Part of a small language model's weights: 15 layers, 27.7M parameters.
Each number is 500 + 50 x the weight over its row's rms, rounded and kept within 0 to 999. Layers, rows and columns count from 0. Numbers have three digits each. The size before them is the row's rms in percent of the matrix's.

# layer 2 attention key, 384x384, rms 0.0224, rows 289-331, columns 64-127
094:529497512465477410527552538467477547529485506511502549515504466595541481533472520440496587581525517550495441558477406532552636406543498482492545539583502557474470428470462524490497544527478505
092:424548433369489480412559430543462507520556449520499492461453485508543527435364459609551492555540440541576575420391554550382466575450548488466467521537472483407464469462489536444497453523463473
103:526402471456471396525424482513430451528524558452584519543495612461511489514473499476509570479542449529407595453467537482531576437476487483501499547558491559481585507479558410532476448407516558
099:490474380429465518433564484584431469525588587561436537408479507579471505561499559536500466506563506493473468551482465570469571461513478499477466532561474446529469552508553456530535475529596544
101:486425500524481489482530631442602560457515522535509535490496404492510502551546462494439462486440472583530474418566477497486465593499531502549603500547508426514570496578501533569450573504546484
101:523577394471474523495462442548479449487513489545519461593468591473484465472450522502478587562525503487574474476502543452440481466431467525457560560594497431532411420546547538480556518471443561
103:611526457467476457464541437439528535456561480537541492478564568458554493513561470480545474448506507428549466538468533495436474491545559531528443487406535577511400549504449493453555530527443513
110:384562495533426481530441510541498543521583460498405620530520571472548448554467488572528502507481452474458549471579459506437548530563623509496531444516492537487484448595539500433461504466416517
098:445535426459535461453518580523516558440436457562372503468531433478433504568404485558482389577575452501497489484479452452565420556516568558469450398524521589543448406516508586484511436472517564
100:475516526437407570444441485529552472519511523478539484594349511475487450430449447375583473563510411532544478439509527503449551442439578443479594464533583445472549432546515520482488411424460529
109:466457503569534485465528502458482492578483515503540537518530408473438452580497527592461424512496543555438485488472457518494557548476552460424539468512512443504608539514589474543556470541579542
100:468466455507567464515434465385455589412505493437463412504443490454472505555455500543441415530492463503549514477498527449423514549569389532484504517520518650455573461481520512504457572427460522
107:451493455427485402537493521517506485521572525552468413523554496560458530492437514482566557637524486399441511536427490514527540451555552491396485543498524563428553463479483506529526517490498448
089:483525498352480517413500501475520530541472534520399460464499456560508531481422522454438445533432529475410591542396534533504497527473458460537453529483523460458467572439471454479426504523571533
097:374445507453422430461528448492556516574537487536405494483488548494550487528512587411514455451485451486487541483465542452510628500510548494568468476517476489532438522408517498504420499566542463
098:550592533471572436518466553514465598494466559480470480495402421509459532441553525481468422436519520421462531551584580547493489512482468541564524567449442480412473488616470421458401479427502553
097:540437480493490526516489476551475407499561494584466473588556566513514472452575547563532474583490475468385531446454414536548541522480497517516425435501470484504548447551426500512433431500460493
106:505498464528457502438485612564373590457521486552486545529517601497527522528482500526509541513507435391456502557475408495480521455510470551482485379451475487456556462491551585422486470525500589
102:456537472561457492469649578523489467503508584530476477541542418465473598489512419474567413549562413500480490523452528528563473611476527477509495447525503517432516468554446484507553451477575438
101:588540548520551577531522483476516574534408430490570559559482421434533539532501527565497520514472477457573528439455503425421578425463483590588496458512482515504509497525460552546481527466441523
098:476415548582486481468527451486499527535611518488582436612493506452417505510561559616534481422522519518396568479478497483521525500595501570410512549443495475590575446450534504495551560539391574
111:502477558581418479424563507475498550404583478519542526488514566432535502572561588561450512466469420471467616554557543449507467523558552510529440474566433512499435471472532598463489512456463437
097:575454531466612393536553513575441466559490630477514544497429490522476570499486473559472503472543612545456526417383508592475532527435462531437475487552472436456521489518574465488378492508521543
093:467614405498519455468461496364515551474468504422582429391535572454527533570506438522440496525552504488449474547530488504541425515459437546524492578541527466585492525495440415530602507518526548
105:544469510557561506535487574585495541568515489541482549625541538516418463547513437619536582506514508468495474411516426531506494493472566442609524511553440428489561464515486515488512478418415488
092:481439493517513504445475411525469416521550533454502569326458571488427507527436474438441634527501487539493562560477483377630623491468488488407495506536575507518466439569575484517564538583533540
098:505392626530556584386484530507512461534516487536651520511481432474516409561451476525476410550426443552550509564457481497462481506479496559501520577489555486561522499383544474427500578568439530
096:502519382389398448521500393412539541400514459593447431494493458540553585547519501541424540531499403470491438393526463394550460522548470569476444473617437499507464396542418525487582519518499470
096:532565529442575509458485593467527549569401442550513473502390550553487512492518386594431513497541569453531448414543517444443579545479516475486603533512490442466482449516463514536497488517627477
116:514414521444450499505540504405488497459533467503430443532492472595552493507487527469551489479530502409487476494565507518525506481451466530530503521467468598567456460551508512478455543498487572
099:428474541485473512574429608519482534445426456560520470462531509492613569474478508490508461498465525500398511532491520484533504552455508504555508459531491518485496539382576501491296473524427455
084:471510548532545604499440568501589470465475472515474365463470485526553457518605652544474540401461512492530484497498560634454572515500554491480561556532451528496568362499451480537496412562433604
083:546474543473460452516375615490390511523551461575443455585530522531486583509504457487484560470456569527497523488563541541531506553420451457610496460470469497555472425489438522551500505521507471
082:512468470469542567501511528455437526531605455489504559376532458500538510510471537446484473538459516546436455451540587548450564491516418459551534469457539473448590525525555540602573458497449609
082:473532454504496461461520464619517533506348506585394448518456532661473466514554489463476497537445495524424510569465460497508469467445482558484444479440474515565522558455434474531558528537387531
082:397494550618518515353537487556446451536455498491591534454532483573546412494487422541590586459540490524560470591607493519438498429539432510397482460443521622457415535531491491464557493479437512
089:445445425463460550511496489463466582515417589474530473463564473643519553575497518441511527506464549577522465553449548503558520525417463402574571545560479604408459531465552475575511515555534537
089:514429396579456534630490431508558600586517523479495556589487454574384554528514476508388532477550485556526427601403520481552545463470503514476456421565438521516526441568451513453515450443513415
081:532533509498544475539589434463501520510612571496506487452407405480426447456466525550472505583496428484463409464507478592399525530471488503475643501535492483470489469484499498575464488555456504
082:421522525454480494459449533429405528485614549538564456586461509510558492581535480448464438462533502425537462445528514446555516512475505500475396462406517423457590443502488456424509472559590507
082:455557528535550519478384576555514478552431563515625502371511495576512499575564466582456534533433528511424510453481522589432525578432448547515475573462543585494482427535509413516462439544573466
087:503551480545512513463478535533547463434610580600487508562440520445532488557511412500446470504512536459474464445498467533475429528480497541583426583580578519475526431479511520517488482448483578
087:594483522492436449551478535492535514551495480568457510505445451487528571418487395561424498499467639480462444400515500442467596554554562465632407452549433520442519419469526555496508482477442530
# layer 2 attention query, 384x384, rms 0.0242, rows 290-332, columns 64-127
091:478428551461644482416586604450520536573492516503404525444459425547552469552482588508498431498509442540603660517526472486585523589515530465478585455477493486422448542444425506574524449576397429
095:543542500480462493490464515524499472532450521527488598449617423441468437513540402491531489553458506559427492524495423494532465499454553500565498426551567408549562529568450560522514514473550448
094:418487489515525566507626499607520496454452549526469450537459439498538623564548544435480544551540553421558451553484442434451564561480507530448502516481506466514456601494483555501531401496552495
098:536510497516482524499490522460503529484445436513499528441488478547444517512437564494447488426558533637508500528538606625552484533398589588471517597472533484500541513505454483407501449454525526
093:520504513543431446482506501523362509506464464498504477467604620588526482499443511537477545553488554542519545505483454554515471462454549452517500398525628460504543605447470598521581450528463500
104:554568525488602551592555493554434454586432451440477550449496518480592462493474397493460450575629580433542470468479503463508406501535435486440508535494447492540436478459508545575477447514439478
111:504479627531593483513475536514537385504531525476560496517423538472495517554421529457611509524468491474447459463472596409556474477464512494563471577475599560434495567491493580553611504479480475
097:527493465510518556431524500519462488448465500525532521474395581571433502554526532474479493567475581560547436513518480550513452524535542489526521512427463414432551441479580543482520589547545523
097:573460495495419418402461529503557582506527529437511474501527597571478540477417464515552483584481483504532612559533539469517555465501525446434529540517588447512503576486430522522593455398483508
103:616474486485500506465486445492430476508468563594427489449483450454549514424510478421533412435339518564463498466553503522674514494549488419674492452413505425516417504537611529561475449499485521
100:533458464556476520594538470487461512603474501534435529558416517457538461516464487400422482505453371444443493529391547406423524431507548500551462498473392585445489527441419515417518518491408462
100:468565486451486394457537534528445501536523502477508417544514438533509505398560488504605428527483593462585485485552497464520461504452522545494451550520439521463574535505527431526532577521554508
089:483463439490441448422601536513461572469470488478630531492426562602529450576553553507425451509512550453498509610636444503503465520506477549475455524433459447492437503438463526505511464507510531
094:557568499561402503485430576482512526514448534644451512579524542477534508527627436516540580493423507551530425539493494508565476535345527576516501521396432473510490515522506482516528459414442479
095:546538522498465521566454497531477473486437543477501537510470544478544454484463551535562562455481629498468482548553526408452492458522449528537472450429492517474499647534442561501583557550476441
100:551544510418479457480421545490478517469529481438575609518484624465499469502545405385509554484530507524525484571502444463486441439560439441563432498514469510476453541464450523431542528515491575
099:515451439488476438449521532480571545478534459499457533524487438533468569498502500479535484554565490528501570408470461518470475593495431491583488455525452458391611439461404465499534555547586476
102:459525480435568554445494527487506522414579423553584474468493512570518552538488434514529473548463502573574581480618536469469502449534472455414562480470372494463503446494548508556407571517564500
099:535523548550503450608514496445420543380458392515502530420566508544504393373403501482530502522432526527464431543492395495507550538462454455442499544465529460509451557463497526500492487491549401
095:453489530486479570508499465545490516418559412463544588500548511532482494479515484507452493491498456562555410439475418550538456465549474526618507451533496556480546489548558507564461550425484557
096:520469534527586513520507572447429486475415533627562584451452491517506442573561507474470518523526509477551507512442511561461470494440452497489399522477398431464460453484475482480482479446616456
100:509492523441458525572507452432418523523541497529382478419509484467492518571465472471441555477486510498419553564440487491568520508493506476583527401523541495515513573504444495549534394525485450
091:432514458510501577396533530523420429513518514495544484449520516506446500472387501556494456436433584532464435443497426503526500517501558492599516537430466523643496571512474550561441518484506599
100:504563429534512429525443517534606503506519452423477481436540563489492542576435534499483467549406535457576421468427590545526553516520568495562505509439592588390506594510491490452537522525499482
091:507508473484460575420400510485518558503554556485393492453604463447417456398521490561558512465483464494446441501427488507623428496529450544527585523550490414535531452518445449552510493452474435
097:542523493471543423466444543499525456544514516427517581527505559552509519504499465619458490446377568516488498419452472559510438562385450595472493476434466482463470544420571587396485573565443429
098:530347531501559601525473543456488453476558511518470462447556501529450471489500528535503536549497522417482462528495453512499448562431428461517505579502479474485423507552356484509497512462447522
092:486494461544448482444476473438449442495526534426427415492544475511480568481463556430522521455413526543510547549540583475523504451520526492582572475466510496549530536509511592467502496488616503
112:523567470573530514550442589503494527467470418451424443543514509475549537506576546516500542518568575380515439465529506557529398514506536564500521513491484492510478506576486423421581568571506460
096:555481608541617509478521597519467535415491453478578494561517555547552573425568449578469511456476555494469591415467482477405443563511549453535546533478460567425540556445367484496602492506533502
086:488510529486518514496467530426486487577550558599602492441494489449472488517470532493471538459455588505527554497496549543477509488501431520461489507476483547504565481585384444487487600481505568
087:517507519537498393525505453475391546552529456528562410475515488505514475490459465485545567458465542578467477454634495503598551557422425521538436415522461570508459442494514499521488407480483538
073:554492507487518582562509472432553549471557522456464525446537467578494513460502530503545441532454462484432533576458522500499427487488445399552517514413461555465473495539527500561549594411447607
079:479513528494501370459569500499468490471441475528479453526464585521461490494497422516557572529405427472496486592482508405458476438395471517583421501460545556517483507409470407499562483515452568
075:414591507534503405448435503519451523545445536404545603448521458518502567549438413478558557479541546487495516469520573447403539482450438499475523514452563590415496452523467566574506573551489476
080:491507473516528498535500473524529608544532590414572503471561436508607557548413585428522489483482554507571430595465574480487502443509488403545526548555533551492442547435431499546532520512485546
082:538446431463460495532533497489589521473570460478467476548523447533457500593552547438430466411581485571514411563494540491546612556442489357468429561448478511489506456592454477452527484479495513
080:499507540479547531500553475519418473474518499476519488501486435473551441484491424487516533503517449462498388538531528534538481521456509545407517574453493535480503394479473542525507549493520522
078:455485557476418461482481472485467506508500462412494481611464608479526532478483472495510532524500524414502417549503609545469581388379559492486401541494572517454566494526472534518417453574520502
079:474569491489524498485549466482503464490434492469545499448486523596446575568493481508496451509467469495444466486338576476571526437473419594458436527496571550528573472583360544497470471487358470
082:477427446562446529577538517440469497539518566561555466462482513401540439435473536473494493437572483511501524504482496510429464444547418470590491614543528522555511513450536494535532491579432526
084:520450494442464485452567455591475511530401532551484535538462371493526479515525471529484460478541562493494438597578573543426537529468571387506475493540515647498521521460478419400466452375490538
076:548477418447556515477475503345507491605504556494553541469425518548531495466505432463457478477502442452500543446499483484544515510386532537504576560557529558519476568568507443485499597573520446
# layer 2 attention value, 384x384, rms 0.023, rows 256-319, columns 64-127
095:457473428521428433506531531465505558446494521452537482441462513498539594524503539447501433616506580545417464554540544584497525426503519400442524460452506573449399471553478539412507472519506548
092:495508496486490492520516489492506465513467364512488434559555522429509496481534506492480496489504510532537489589479455547528483500438401541505505537525510541522437398477492496491572458434502475
092:526441464584449404487514550521540549520527531492523486417565539391384492412457509517580506406520407558552486469484391552568579479512445500491521469563558526521517539510419515490452468522435519
097:401542533557549477453514464511503513582533471449508427494528532562543511460462506572456497488425494477496504519449515510560520505542435513406437565465459535422450606488522488516488535469495440
096:517531500557468430418569498475480515493528390422590520519479468450405575515487575515630516474558517419573481487550528389530540586465432483479499496566488570547548426517526480415491488559473510
099:613416368485493512554542468553456471522542385573490505516526569553461459407558525482485565593565535527512514506528524562474546477525519459474439542474535421513546464551482485595551538445527511
090:516446488529442464488472460508472503537456563551666476457523513386448482527481466503530475485536529497579640603464440519495566545516490594485590503502497548383517472556421502500538426503529421
095:526510454402463549493535523451502512494483533502450464384525504441543437620502535538464497566584476415522468447590467568625531536472491541443507473403444516469437463490525457567438529539471488
096:547499451475558451473491578483444469526497542393566567522535531406571531492598514526548484563545511478485471492507521448533488505583523526504600519419460509444482399620543531526512420444391562
094:488419491478502440591498511500449523485549531600524466511507416560562397489467404545493497580433535524486473536458419469510397493574509499395504516462491522473486487474452520482491496532572588
095:531501488573517458520436485575506444567556481555482411523496513607516567569536488563540534502433445499512539560484489513445423451425463562453485550419509509463420570459522621503597514549586432
096:570400478457548544479474488479427506529531503515553539589511505520482496491528456547435506548615438557591485482503532557471546408508435442564436516472534552464564528542524491539447537421502461
090:590595456489527509530511506459556450420477480449485531469493510496560528496514463530452538545574553415464503461537552539471523447403498474464537495493491496499588548547501491491520586596525507
097:488507582513506510536475534432486522476427473433542530562449575472568482506498518546465540525493440498452477591453495482498512616574511458521515537486455516520553427558475374430501495439515545
093:518435463549494392495540405477494566499504449526516490467536565531466459518583602437534461427525502410534537502470440385557497455564372503511532459470496597518556513616424505428526497510446555
091:515419627543539533512529359574496462520582611447529506409507516558509561480519579530530514482513545425365508537551519494470578484465459494559417562471487415545421472598531479491433599547502533
093:487498579466536462536599557559483448516359556504472477437452496451518439456570556364450460458471508535474545539517493565478547524424511506430481506450480492424524449523565519580493481529534570
104:422466480541514554425470432505529536570458551473544556476374518461474591458451462485475420495538579487532525487550515535470504508405495487546495561502462509486599485544443558464535503424497527
097:493570475528472450515459485510597490483494505554564540437511536473486468470575542491466497466508506493470596484479552447465473471551487484474519529504667439512625440550419453542506468565457459
098:544540472479516420566508479470481590411476545519523528520458512477475536525456496521579467514424463470478584498587445531584407518578546516488539597551470554496498469506442462475502506488486436
092:455580472462396500515440629542523592449489461527478502530513467462494512522454636502537480531505535439499469556507497579560593446530467495492502408486454577468489523521470543472452500500474436
097:578447473462509548515552553432541516428411520520600399496618552478538595514528539590489495418514506595546442423542442442474497488505431473534532492529571429548487534495486499472509544503467452
097:532506550528517555438447484546559533480523582550548440495496544573547490500506492576487463417557494448533561471489411455532540518535471549477554478590362526492552433512478550482485482521449519
095:499485550488469588495581521420361460521490617468499558453432487532428437468530536421532590548540521587470521533509414540574405570494505509456516512499559549537484437523468545543501484480425562
097:427494439434458517484416539481473499550447531483462483482457464536521644489531542474479447557476545554489396517511514530520557506504432392542492443547420526422563528472543481531452511528496380
100:511507513564550521595452416502485625583484551578502563458473550520526467453491548517565463578569557415481481484472552515511511402485490589570469579505547448471484445455487506509487497511555471
097:492427396534450509539476424512466441490432481529576467488462569479530543498569491531573484517477549459445462517416563473565548469488485544552377422571554435581522396474494460481518478476488528
102:538540427473530556545447570549523522522497399467457433421436473517474555533524609449456484485480454511560530465504514499558574449580467518510468479465503427418557495448517490496358501490503505
097:524438460550575527526516485533550468502505452537580522483535466545422495453501550538553445492574421440496438473571385551583576511458457388516540471456480589545443530519493500553538467614587635
099:500492513454486416479508548533424482591529395550482507556444489494508547521538487399547510583472550522517434577453500494546563503537557571485529464476423479544568503494494519480463450497488534
095:480461549434452516532495562516553488538504537559423477476588448590480495484516490469528447375343394511552469541525418365570502439512509476583484502582430455511563565491515524494549460425573466
091:546545601585467509491459473458464484472462489511572506490619490399497587518450381497460610487501597545536631487448530440518474465389540540427557498505459525493385501531468505470457592490578472
096:525554509461452530545506481363493535509484517472573509520541476542497475486513537412419548380436532506518522460467531542541462524468506459529492397543441493538602402511562462550507555509432507
095:571529539580440492483469527432520473434525583539528564571521521456594514432399533506478520491489492599541401466518530585443537489536490534419482424463469491474475481609429608514455398530580622
093:481538483611564488497506499413427524500478586478544481567570506512570509434403576428528473431413556515638565479546532439563490526521548439597444515568578455491507489522510602465451467600502490
095:476444525548537418568456442488532486488470433531507484492509441409543535502529498352547510394467441592566638499492469437548511496578433494461417512494454544499437518516544539521450473512537510
094:444406529468530579553524393430535466473471555486515540450602481482547388488427457466475479513549527529414483482504488507459439487548452526499418507541567558454525521436506531589578520483558547
097:408562452427477536575508522452516476538501467411611513468581394481505561498472423587422443562610493535464445518498537476513515517483545465450476499574557441534571470604515544519513597551473505
100:590453522513588447610452523439486498420478517565444488518446437511510407504506590479515546454376433518556513549535506536493502478498459496590469552556515463473476506445524487545445477595578534
098:545545512559461462523577576496450502500460457539508495438459444551522553572476524516558490616505464524473579574517384467510479547587471469594521449382539424479397499496464523497603514593451532
094:416466471562464491448527490572470553557515477467559473512532458546446585410487462561464452507571490502506560531450614513461523567474555568459501554486490570491504436598476401470461429521608471
094:469484520504453544525515550572451522544499509490552409486578505437533588617526488434564473525549528543487619546531570438463563462488481435576549525500439584469470513560513447420438575516454597
096:480571492542544501448416593457533489446497426432536511438524426470441565516506527526542522435591549405471501485477515534546502519538511548487500484516493479473489431475526512610484610465465515
102:419405532439465454554485496455495571518548491455584508526462535532458588586507484503504553536477435547466505570408494500378571574543535471486453460511479583481603622452519530508429526556499426
096:606547552450544493534453431508494421525448438472569465511508521506481467455513542529566550557546543521465519491561488509485467551540517440490444511479635463475466408446557491601439428521494560
103:563478501546512511557408515484471513453405544440543440472449589465534508586577441512523461504526479494533555485522514560489591455513531495391472480396502386475534612486453492455505451581412479
098:560534472491495464628509536453539517502447546448449576528589539489608525509524446563507455522503622444461459488513466493488471592419516517439483531531531484427499477500391468581500486496535521
096:567383556475529511505534569516540561462498495537558470521522477365469454565400535489485523578425456445450470448423440505479544566471460422577595401451508507433521405478476492481484545475433497
092:521557571516511538466511494558426489421523452486575571509561429475533457499481434528486371492474515465419459384502471456478477501486453472523484504534519446530529546506486495572601493545564527
099:556518503518610450534455472476445538605571493510476508478499568479540496578603535528563503530528427464482576550487534491457494451571607479599422506437406488411520538458570523535528504519441491
094:511555549449531550502474487420457562479511551511459494575499494376525571501544547502468530519535460577534529453496465512475491447511487451518464515562526463529434528436496453526464578463464425
093:489501599640517517524504534491513480432607450504523450492457500469545441570516504509450479484493429405531500527491498517535547452500505502588621485487503421568456474490523492450504508409534518
093:474534485480465529619438558590521480450451522561428511461485428484448483514521440436422465420483526454529549449588569533547506519547488518483535485470443514484562573510505481522433476410486408
090:492474509524519577552513482527596401586547590535473466564522467478576423509490492453511519525446605487596578568628449448554458442549497651536504418595472540497560543434490518437464501479502477
096:486489542590546382521494456465522471539543489542528495495498453447427463569490468511393445540462436535514477596532495514460473494475570418458548557547600499455522480473469614477594433610552485
098:466452472454419582463480521432496450415457400544446538499544461493634550531567487568536478551526438463467474498476522526429543487564551503517545514443483490575484448482596450507491504427376560
098:503495478441494467489427546537422491446545561475516542614416527486497483514519498449487562530389488406507445554496457513561426521465498505543430560533488558472446578475476521505533535395510524
096:556546481419533450508498560459535569594514572495502475517528503509538495476504509530513481566502462550524535541464448450469468426506479476577387507536555534488486424454421487505465343493552491
097:618520479416478523554485543538515548506496485531491551598527559529497507469565527520587532574484568557496401473438494413481484451543532475483499529507453559415508465418455503464457623533505589
110:537506501517532460544496473581565502558482501546584542475477495523472450576440491558625458482458489555582466485523426422441514462428574428523501471461501464525510498502527517465518404540451460
098:460468543511483499516565494458546393601559446458461415522497464540482435533491503442565458511497516513486506433521518564443557528482477601515495490464493547449525497503488480472549575538595501
099:550593516417441524512514514545520545558478524497479528495506511475528506524464402512508519434556497466508495449556401558581434542514589432497560496484436495453481412446534521514496494522499499
094:499509456401466492559457450510572469372490484508522524412522571472526486516534453497576504488540477451558449468541463379432383484480582456574432483515467449457520532497471493498531399490467500
092:573545537560512448501468493557433493509499511463543583483425523568446477521437422538473503537414509389569463514461482488494476430620336537567513521479486606445542512466415538534485440530424507
# layer 2 attention output (transposed), 384x384, rms 0.0578, rows 256-319, columns 64-127
090:491553526528476531527541514581506467564475418473448537548516542536462430545495479516493566415507455448556480534426485440496523491455484510517505497526521452548528507411505511596469464457478447
089:552473536541493530446446527549460440497500563457498547413470511521507468579502476564534567545451514457456541462469471434407584512452536420463543436475561500488571530564525485578497569540508516
095:495523589429489550483479459420511441554445473501584531562430392583575520487574547484488502567467574367517533560507557465452453459496540502458495489458436491481533468499580554449563448518575533
091:569423410403462572576494473451490580460511495527476572604483479400456447524598533470561560535562515479422596451501506400442564526483525509502604476524508445506543401439445564436474448518477513
094:484555460440523494535462467553458491500503542502394482528491498464575410485443472536479429407441448506468478560452412534491501404665566518486519449478458382451508447487486527535416536500504509
095:433597533498437500433418524435579511409422527484479478430415515453572516551413535578465417448547501568513421467485528481509485468484474511371625446482545544548544564449509483419504415543492568
082:521479513509542596435473538511523477431505466507465498514445454474523585481564509508446459476510515480545396532491578438454449595439504451594470564485484488595471438452521507502461609447549473
090:501480506464532538464376438548611602500519384466496484574432409468468551441522492485470550489550428514517584567481586355387476481586525553511398499573465542564566485558416556466458526503570443
093:511497491546447558534502447439593616598426483598487519472425549557535533522464433494493493503466495592433536543575462455409523525473445557487476518592546541522502504357501491533465615537533476
088:522557526487510512510572435539505515515418526441548496488505521438510616539532553490455488500485442441504486441483537546451524455493525553524527444570456556472499484582512497493495510468430489
089:533443593443474428455490488403551538528437546408489511435567457467486444385546499400400437478514512496435494440522452523461564555583603442531505484486517544528490497514479409547490527510512530
096:453513510532485541501491537444531412535400450454500525450424430595524470510460489502642479487492567496414587512518459503526488521483487473429500516522482556510526488442529452530478538557467470
088:421462525527543491534480475503466420512468509548422543540447502469436434520470558427542516462452499552513463505464536494580469595545441521519613442520486430331522495511497445517511484359501487
092:523451505460543533526457509554543453540541525451541486414590524597470479594543460492618463452491524505497481496596481468511517460475480510528517479513476521445481483385562528553513502490499449
093:600469438422362529449544520537507483520502537566465507506460456406488541490427496476480479540490470537502484575522535537471522483496631529502462572523500408541414451424614512585497537594553564
086:459572436476463484517468537398510516424525489594517513555519494407532394455503486472521491577474458513581446497527594462519401519457493505486588457484512527442499573453508504472600473417463517
093:506540524508522444510487447408458551552539534550508507563485454525462502559521439568533469511451543460533441494435533481514499507503515517557544513530589513614469497489506484397502471498496408
097:561551569506551509517517494486485571483536453540490430454470397508502436533545457437566484526461517469440526481532490458586579409503468475465520430502492496566472483515575495506418494459554493
094:446436518527529523528554535543387501610494378471446570495450504504569508560406438586521630503574464498544476527490445539532534473423581480572471446515457546528492484499452491426434560471504457
095:456526491461446633433511448549433549523552512472399416515538462507582516481574475480506486545530523484560535552437554423476575516457464575491418434437461420437468525483544524506520509426463644
090:519476503501583565475538423553492413505424477530498507473523612423503531483610518479451521419473472493480612498498427490437438551594570433459486509418551469517505531417491495465531543495585551
092:413562415587526578504481412577521467540570465443441528586495534482545504484488478419501508521469449435531554585436530514570529492549487502399491533487526565431479478539538416489539485468478544
093:453520393506473479486540463477441545429443494509526562444507511428537502544561560496445536470457550481466483519524611534533504442557512503524439521495509448469470470531489391517563492516564495
087:567530469491450455474422536470470519470446480469471432461562457541502528542423510483462457454478458525451507497446510517414581460477442473489476536434495462553542556437524420493527517507514430
089:462573636526514483532554605549550481487453361523516499483521530500401401531488500487475482423480493484519547492536520458498445513510555487455546486509549524629520518514481505491534471495499568
099:502567591442407449382567569615570421464503475410503490524474409410535442485585512532470498430507439554572505530518524455485508526460491417577562478500427546468506565469529449582503516439485555
092:550556514441578421465493592472485552547508565515574526456493444530524394527424513598443513597546506503489513521636491564424424556467483493491590543494505521459483533495459531509470560528495482
092:528521586508545511489489519420588458530460540472529496507522535556573481543494423470600533487532538461523517575455349484502430543482561532508504545563511571561460528481486570533582529532586504
090:538462507496409445535485480484502649487500450548375609527507567510572464517492445455490540525455480554422496534475537470421444514542513554506452553516547458400544505559552468446558521383513358
094:506411523505508542481593539461512563422466608467540491425558553623462472613499501590439469493533460508498505492552533461453457513496460445503498490548519457392437424447498493510535478475570432
095:556527549552584483525536475412478467418560459374554502497457511546582426459524428423476506496488610457487463547437488556443546545488548576480430532417510571566408503557455505486465549509422493
088:503470459415569478465506507438488510553536606527488495513462426568544478377568568476621451521495423513466546582492567520512472576516483485504486503448439500507573512488608487456456528524437531
088:416597399571532499429506524619459421471446503525505515446405548495480476526449542563509473616534476529514519509539528511454548442574448527522457544499539485505477582447486521441496446529570500
088:488521447418452560548445559525473525538473500438482517464521528458418573510593488508561499464509529458445504425487489589661447529497470444577484569467477479588495391475544451369501498461423499
085:426532491475473513538609514639456516495582432578453526584483530517413583553510479548523544545533522488437518549459468504533602433523416546428558531524486520481549505461532468448508557517462485
092:509452479455515545485677619478511437499521492466452474526508510524408494522502526545464478603531531505475387524516557542447487487409504500523533511528490506514564505460480449479533500462474492
096:534539432450415501451439551535516535405527538492459501531499437436513455448513541542468524522479578485563477518479541519528456475474438508480502525474471515541482543507545408413447408573416431
097:563437472588556443419445468435580451497408537621417425500464424527538422566524530375525500510451483512479531537437478550442483427564438558496450575466476576515430569468461453445369428547500470
095:532472498445478545461505454544473426549497449467436431527434560490397556507482452512466474531542490530415521479526545474519535523507478487474512498500528541460484562593597546437607519461465535
093:456464479481512543444418465496505435445560471499483472559578450466518525437502415514479508457458551486536476467484589517490446523429491580470522452592500593591612493448496518548404463501571441
084:524460586488524557494499559498534498522494435504439567500500676522626454489554536406520478404454404450516519518468533514500534439529456443556453426489497495475478489468482536505555560534505573
089:578475517464573466438487487458562522500491550524488560591435501517388527431494428557487503474459546524567460538470489476505452563460507482494509545550474402468444519441481387574542489517462481
092:564485415439482449508453382483549495624465544617405544481508525451479413494561487463489492486467496520467566460503444441446514510513454482516473458468474458603482476470521481443472522608566474
101:557470530511560510550520584502516421505511513482402518456481408536528475507488531541501440457530390513484536457569526496479393530396438395458447548560564532525458497547517488440454540524519565
094:441500504475474546533482566528463439546549511507470563404451551536515541519404453548503439419529431547569518458442455480572570488524514481503507498467392478562572543533486473418475594498575466
096:499519522541488534480509473569522516573559465535491552502538388618458411481380486551531662400533533450516416430480472496471403536445467455566512479601532520586474443490571466559465491482566480
095:501519504467490544468465471521480486506526415476435530556386524521492435526450591470466543441466505538495512531486551489446588517530475561544512423533470456516490485523625477443486519457460392
092:454623442488529462530470431448487481594441562546524536559464489544485509486550493589459509557527500499528591512535497501536474474573537560419452543526461460575533486474530429510495492532477532
089:570439421534511460530460439563586528471529535515494470521419529550428491463467554508505627490528418487509486456418518545430528496555505460495522497484491520415515538590519466443456510540450403
092:440476446499355524463521438506550569436555536560462510546443485465405464497403442544467470569490498526428486452591487540478520532491439477450559477504540453537501480451483483568559503515601472
090:496504444452546443559540521589541398505538470512511557428452503531430517560447482461562580526488527509529490514478570444499547438525539478351536506527492445453567489478516463516503472466439562
090:533567443470456496441503485490440476574472563574475534578508503505471503506417505549539597496459566485403480486491442461388466560448498528479373528518515602379555477496472485554547491545461377
091:453580542481642542410487517478497507517502492396681510464483556526548570510541552504515478473475556478530463487428506496521509512500506416527469481453565475556480510463461591440565516463518538
084:437473474486504370436498531485519521423549479475560490462464499498548492499442460573508560500511512437481435477450528563447511496469544506570592566486498457539452444626482466541450496559490455
092:525460482447409548442515549530428475483447509495530517456526477565519557433598536587525486505486550509482476506403457505524414510555441554517476491455470559544485522482575407490508548390493483
089:521405554534580458509485476593505526565563627454580510497524462440408415525551496488424501476486441537534528460536405437452497557443480463558476478509543451478568549517410455526474459570524429
092:440438480530582538514455559432533508519532418492521485411497573631404546529485456512433448482577446519503552496507551501440519604521522478487563492488482453563488433514518618559531529506537505
089:440445485531476531501485467560485514477420473415495473525500534515549480510538469458501495479458457490464502490534476590582586548517480523474521447386486525446499574500544480437548606465438440
092:443430562584548426439519417478438468549463638519550418395497449555532497614437514580489496443507398515527486488535548621465515575486566470446575515417501411535501512504571494545513509446443439
104:451369512488524529473500550485417537414530478555467516525488456497497555485466435539420553522502500351410558525553480566627450498469502558461505512498581466441553495459519541546445552447569537
099:589541451455568523555458485560501602436562531509458527546580474419544509517510442544507552532501566468568442517433353438579528519475563494563540521563472529454443526526514522562498445427502483
096:457452504546504487446503467385422502473522536586585544475531546442444600482500594515541539552452584472455466528514468470492531511538482521432497419521471436529559483471518486429589478511435481
086:550492465509530544448426500535448525488566547524447474577430507504533521522435567581402483470416467507450548462496469625571492465491474538458506549534526514448417503527525583509486637515575424
087:460444566436484579543579525561517528474452434502563468523551472416498496562589597476442518549542479525473554547553488487490512556447603469437570497544535426521463479474603491542524561459571555